python train.py --num_attention_heads=10 --head_dim=32 --batch_tokens=131072
Each number is 50 + 10 x the weight over the matrix's rms, rounded and kept within 0 to 99. Layers, rows and columns count from 0.

# up: layer 8 MLP up, 1088x320, rms 0.0546, rows 1041-1066, columns 120-159
# down: layer 8 MLP down (transposed), 1088x320, rms 0.0517, rows 1041-1065, columns 120-159
# gate: layer 8 MLP gate, 1088x320, rms 0.0595, rows 1042-1066, columns 120-159
up1041:62 44 47 46 45 51 38 54 39 50 40 48 43 50 58 50 53 47 33 37 69 47 51 35 51 38 55 46 46 55 46 47 49 41 60 56 31 56 36 47
down1041:49 35 41 53 49 45 44 53 41 59 57 49 41 40 57 50 54 45 34 32 36 54 52 47 61 39 62 36 46 70 44 52 57 47 49 41 50 58 46 41
gate1042:57 61 39 48 40 46 51 65 48 43 39 47 50 51 50 55 55 55 71 44 57 72 56 56 41 45 70 27 19 40 34 48 71 45 51 60 31 58 50 41
up1042:56 66 70 53 26 42 31 38 41 63 58 44 66 65 56 42 42 49 56 57 29 33 67 67 56 34 61 47 45 51 50 53 50 53 64 46 46 42 46 41
down1042:59 42 51 54 44 55 45 56 59 55 52 56 59 52 50 44 42 45 48 51 58 51 47 48 56 53 51 43 54 50 57 40 59 41 42 39 53 60 53 65
gate1043:59 40 41 43 59 47 50 38 49 48 47 45 51 50 58 58 31 72 65 40 47 55 46 61 53 64 39 47 40 56 58 58 61 65 65 55 41 27 42 49
up1043:53 57 48 59 49 36 34 62 58 61 42 57 30 43 42 55 86 61 43 61 37 48 73 57 51 44 48 54 52 51 57 44 52 58 39 42 43 63 35 51
down1043:63 34 34 33 47 66 47 35 42 57 54 49 45 37 38 50 36 55 41 49 49 58 60 54 38 42 53 50 51 53 59 47 45 42 60 42 44 35 45 57
gate1044:40 43 50 59 46 49 42 58 50 39 54 45 40 63 47 43 43 50 84 59 60 42 40 53 39 74 39 32 34 46 46 43 57 69 49 50 45 30 54 53
up1044:30 50 52 47 63 58 52 50 49 41 68 57 52 38 49 39 40 62 57 34 55 32 50 40 39 45 27 51 34 50 39 57 35 60 50 48 45 61 54 31
down1044:73 56 44 39 62 56 42 56 45 60 44 57 51 51 62 30 53 44 60 52 47 50 52 62 38 52 64 53 54 54 68 55 61 70 61 48 55 50 46 61
gate1045:46 58 62 57 53 51 36 37 46 53 62 62 42 34 70 56 53 56 59 51 52 60 49 53 51 40 46 40 43 36 39 36 49 49 56 38 60 54 48 61
up1045:57 39 47 47 47 55 65 36 49 44 43 44 50 39 45 48 50 52 42 57 29 38 52 41 43 53 46 59 43 45 59 63 43 59 38 52 43 39 49 31
down1045:56 24 54 62 43 54 46 33 57 53 67 43 40 56 62 51 43 58 63 26 43 46 52 38 59 51 64 45 40 39 47 53 39 64 46 53 56 40 55 65
gate1046:76 57 50 45 56 38 51 54 35 59 60 48 57 57 58 47 60 41 61 48 46 52 45 52 38 52 54 53 26 55 48 45 45 46 46 70 59 30 39 35
up1046:59 68 45 47 59 57 29 45 51 54 47 69 38 62 64 51 53 66 63 46 55 68 53 66 54 44 63 57 39 57 37 60 37 43 54 43 24 63 50 54
down1046:49 33 48 62 64 43 58 68 44 37 53 58 64 45 46 48 63 42 44 56 47 56 68 46 54 51 57 42 48 36 33 47 71 47 51 49 72 51 57 55
gate1047:55 44 51 31 54 62 51 44 53 67 50 45 58 43 54 59 47 50 46 62 59 62 33 43 69 46 59 57 61 58 59 45 59 61 51 49 53 41 49 53
up1047:51 51 37 61 53 40 35 38 63 30 53 53 37 62 49 53 47 40 59 66 50 51 61 52 47 35 47 69 46 38 36 40 51 65 53 46 58 52 53 37
down1047:64 61 58 48 44 52 61 45 59 68 58 60 58 64 51 49 46 43 47 26 51 37 45 44 62 53 59 56 43 51 56 55 48 55 53 64 55 47 51 50
gate1048:39 53 52 40 72 39 63 68 53 34 60 37 43 51 38 54 54 38 59 74 62 28 46 42 50 47 40 48 56 57 42 58 70 65 49 41 40 43 55 34
up1048:47 31 39 58 29 60 46 62 24 60 52 59 51 68 46 51 42 59 37 38 51 45 62 67 49 41 68 70 42 38 47 45 54 37 57 46 51 57 44 61
down1048:59 55 50 47 45 67 36 55 38 47 37 56 67 61 63 55 72 41 48 47 54 62 61 59 50 51 43 58 62 56 56 47 49 42 49 62 58 59 42 42
gate1049:46 55 52 53 52 55 43 46 52 42 40 47 46 48 50 51 52 47 50 78 57 39 49 55 53 47 47 56 56 52 51 38 42 49 43 51 50 41 30 50
up1049:65 57 70 55 44 66 30 60 41 37 48 61 55 43 52 63 39 63 42 45 62 68 41 44 41 62 53 59 54 43 51 62 67 64 46 42 39 49 54 39
down1049:63 51 50 40 42 60 40 62 64 30 40 45 50 36 50 44 52 43 57 62 31 45 62 32 50 49 46 64 45 31 47 51 51 47 49 52 58 67 35 52
gate1050:36 49 59 52 51 38 23 42 42 60 51 51 60 43 56 36 50 54 51 24 51 63 54 41 68 48 69 53 45 62 46 51 40 55 43 38 51 68 63 44
up1050:51 62 68 54 57 49 50 42 48 51 57 53 35 45 47 48 55 45 66 48 43 56 57 68 47 55 60 35 48 64 55 62 41 47 52 51 38 59 46 48
down1050:34 35 54 66 34 57 42 60 67 41 53 56 44 53 65 40 57 55 40 51 40 32 54 43 51 57 59 71 59 42 56 68 36 50 36 53 47 47 43 42
gate1051:57 52 47 39 47 35 51 37 78 34 56 54 50 65 52 47 58 48 47 62 59 59 52 47 39 34 33 43 46 53 46 49 57 62 62 63 52 59 56 49
up1051:46 56 52 40 49 56 48 53 40 50 53 55 48 38 48 67 38 52 29 54 32 44 50 68 62 61 55 49 68 38 60 60 22 60 39 49 48 50 39 57
down1051:47 59 46 57 64 40 49 43 38 43 38 51 57 33 62 59 57 59 45 53 51 44 49 55 51 58 43 54 50 41 29 44 63 45 29 54 46 52 47 59
gate1052:54 67 59 52 41 43 32 62 43 55 76 51 41 64 49 45 67 34 62 53 70 45 55 46 50 47 42 62 39 51 52 58 61 52 42 56 53 55 47 50
up1052:56 51 31 61 31 51 65 36 41 47 41 42 58 62 57 51 65 40 47 32 50 55 56 62 49 53 48 72 37 50 55 54 59 59 47 55 56 51 68 60
down1052:55 43 54 47 39 48 62 53 56 49 48 69 51 48 45 34 44 54 54 55 69 50 53 56 45 48 61 38 57 54 59 20 54 31 45 40 61 48 63 59
gate1053:47 56 55 46 52 58 50 38 46 43 50 63 51 58 48 38 56 52 54 46 67 59 39 43 58 49 34 30 49 43 41 45 50 36 49 68 52 56 46 31
up1053:35 47 54 49 49 50 35 40 65 52 30 30 58 42 42 50 63 56 52 42 37 58 48 45 41 55 37 65 63 60 55 65 47 57 58 50 51 36 54 65
down1053:58 43 51 56 59 45 64 63 51 32 56 52 37 54 73 36 60 50 58 54 64 37 49 46 59 62 53 48 53 42 55 38 41 58 50 54 62 48 44 56
gate1054:48 55 44 42 51 55 37 53 26 67 44 52 64 51 56 57 46 56 45 60 55 33 46 53 30 60 56 53 48 55 43 58 53 43 53 50 38 50 44 52
up1054:62 62 50 37 41 37 61 58 66 38 45 38 50 54 46 46 47 47 51 62 55 38 64 53 59 52 57 38 41 47 58 56 47 55 39 64 36 63 58 53
down1054:57 41 53 39 54 66 46 57 49 63 34 49 69 39 43 57 53 50 39 55 42 57 62 65 44 47 54 55 47 39 67 40 53 30 40 50 51 60 46 35
gate1055:48 54 58 53 47 51 47 59 62 55 43 71 53 37 37 47 36 42 40 67 60 56 41 48 55 55 25 44 68 55 42 45 63 71 32 40 46 35 43 44
up1055:41 51 53 59 59 46 61 47 36 56 58 57 67 41 54 56 53 54 52 52 35 53 49 44 39 41 42 50 68 39 56 65 53 45 45 45 61 52 26 39
down1055:64 54 35 48 42 53 59 61 38 62 53 49 54 59 43 68 48 35 49 44 44 48 49 63 48 48 50 44 47 54 51 35 27 40 48 46 54 43 54 27
gate1056:44 48 49 43 42 54 54 37 50 55 40 56 44 52 55 43 44 67 49 54 54 50 38 60 55 66 54 39 40 48 56 64 62 44 43 51 32 49 37 42
up1056:50 52 57 37 49 47 50 41 50 39 55 74 50 50 42 56 50 62 49 40 41 45 58 41 40 64 57 60 51 59 64 40 62 29 34 66 57 42 46 33
down1056:62 39 64 32 43 74 38 38 57 46 40 50 79 43 49 45 53 50 74 39 45 59 52 39 41 52 69 53 66 51 64 58 55 57 46 49 68 49 55 42
gate1057:51 57 63 52 54 37 43 40 55 55 40 51 39 52 60 60 59 44 55 43 38 51 56 44 48 51 61 48 42 72 46 54 53 51 61 54 47 46 49 48
up1057:73 47 55 53 45 62 57 42 29 64 60 40 61 46 59 44 37 53 55 48 67 58 42 56 60 49 70 53 31 54 58 51 60 47 41 49 41 40 48 60
down1057:49 54 49 57 52 60 46 57 38 67 68 48 70 45 58 58 40 46 53 52 53 57 38 61 62 52 47 40 66 27 50 47 69 50 46 48 43 40 49 58
gate1058:60 47 58 47 44 45 47 33 54 53 54 58 45 59 58 68 49 58 47 60 68 59 57 51 50 33 24 42 30 58 55 41 48 48 49 67 59 46 50 38
up1058:40 37 41 51 62 56 48 62 43 54 41 54 41 46 40 69 47 57 65 54 39 41 23 66 42 43 47 47 37 35 59 41 41 54 48 37 52 52 32 35
down1058:53 54 46 61 43 52 47 38 39 43 50 31 53 61 52 56 63 49 40 59 29 32 66 60 30 55 50 54 40 45 47 51 46 52 53 28 35 54 39 58
gate1059:65 49 44 32 59 37 44 42 53 61 44 67 45 44 46 60 36 54 49 50 35 41 45 49 59 65 44 52 49 54 51 45 59 63 53 52 50 30 58 74
up1059:59 32 54 60 61 53 45 37 44 45 42 60 57 53 51 51 52 58 58 48 51 55 36 50 54 52 39 36 54 47 44 57 59 46 45 62 69 53 76 39
down1059:51 42 42 65 52 57 63 50 47 41 53 54 50 61 67 54 49 67 61 43 65 50 34 61 59 56 41 43 37 58 43 58 45 46 39 46 49 58 66 35
gate1060:63 63 55 30 44 58 53 52 40 28 70 72 59 57 50 53 52 52 31 26 45 47 51 62 58 46 62 35 48 58 48 58 71 60 51 40 66 68 59 39
up1060:57 28 41 44 43 53 18 54 45 42 37 42 49 59 64 59 46 44 46 43 54 45 48 42 42 56 49 53 70 51 42 44 48 49 30 52 47 40 56 37
down1060:58 47 58 62 59 46 42 46 55 43 71 56 38 43 36 61 65 42 53 57 34 58 62 34 58 67 63 57 43 53 39 63 49 62 61 48 46 73 34 50
gate1061:51 41 45 55 32 52 41 56 46 35 51 50 45 49 54 61 43 62 58 50 58 47 52 40 57 48 47 42 30 46 60 52 54 60 41 51 33 49 44 58
up1061:44 56 55 35 53 40 45 48 42 52 36 48 43 41 47 60 59 50 78 38 52 48 63 56 58 36 63 60 52 38 64 49 52 61 67 43 44 59 73 44
down1061:44 60 54 44 45 60 47 44 59 50 67 45 76 58 42 45 58 61 37 54 54 62 56 60 41 46 62 59 48 63 57 48 58 48 58 66 34 45 48 40
gate1062:50 41 54 53 52 40 56 53 70 44 73 31 64 45 64 57 55 51 57 40 52 46 64 52 58 52 54 61 52 53 49 47 68 48 52 50 64 42 53 58
up1062:52 51 42 41 50 49 53 50 30 52 57 49 39 40 47 61 39 39 57 59 58 55 31 38 55 52 50 48 53 45 36 47 48 51 36 66 50 53 58 61
down1062:53 34 53 35 42 42 38 57 51 50 59 58 48 45 63 55 45 42 41 51 47 54 51 44 48 47 39 48 56 57 43 54 42 53 48 55 38 55 59 59
gate1063:50 45 52 52 48 42 61 47 64 47 52 62 43 48 60 52 55 42 63 50 33 74 29 54 51 52 29 45 56 53 51 43 46 54 41 47 53 59 64 55
up1063:51 53 58 53 53 36 50 47 47 27 53 46 55 51 46 48 47 46 48 62 65 61 55 46 35 54 55 64 31 45 50 66 57 59 36 51 39 43 53 47
down1063:45 54 74 57 44 42 68 40 57 53 48 39 64 50 50 56 35 51 54 40 31 47 47 49 52 51 38 45 52 71 40 58 41 68 41 61 61 50 53 52
gate1064:50 53 69 46 46 43 52 43 29 50 55 54 47 50 59 40 63 57 64 37 51 26 48 59 61 64 64 46 50 32 67 60 68 52 42 47 45 60 58 53
up1064:73 40 63 42 38 49 58 50 46 50 40 28 61 55 47 48 64 49 63 43 55 47 65 57 51 41 56 37 56 37 35 43 58 44 36 53 37 71 34 54
down1064:64 40 53 69 63 52 42 53 52 54 42 55 59 70 65 67 69 52 43 52 36 54 52 46 52 46 57 67 62 52 53 63 51 41 59 57 39 63 55 35
gate1065:66 41 52 36 41 51 50 63 21 63 54 42 61 59 47 39 45 49 54 45 60 50 61 39 56 43 50 40 45 54 61 56 51 52 34 62 52 40 59 64
up1065:56 37 47 48 62 50 45 46 56 60 71 68 43 46 49 56 54 55 61 35 63 48 42 51 54 33 36 44 51 36 59 38 59 48 41 36 32 50 49 42
down1065:53 53 50 54 43 40 47 59 61 56 51 51 46 60 42 59 55 27 55 33 40 56 77 46 63 48 47 40 41 67 51 54 52 40 46 42 52 40 56 58
gate1066:50 44 71 53 56 24 35 57 41 43 58 48 65 39 52 43 75 58 53 32 41 56 67 39 44 43 54 58 42 64 62 45 31 55 55 48 46 59 54 40
up1066:58 41 38 52 67 35 52 56 54 65 51 32 52 36 52 36 63 58 45 58 55 63 58 50 47 35 47 49 53 52 38 55 51 35 41 50 48 61 44 42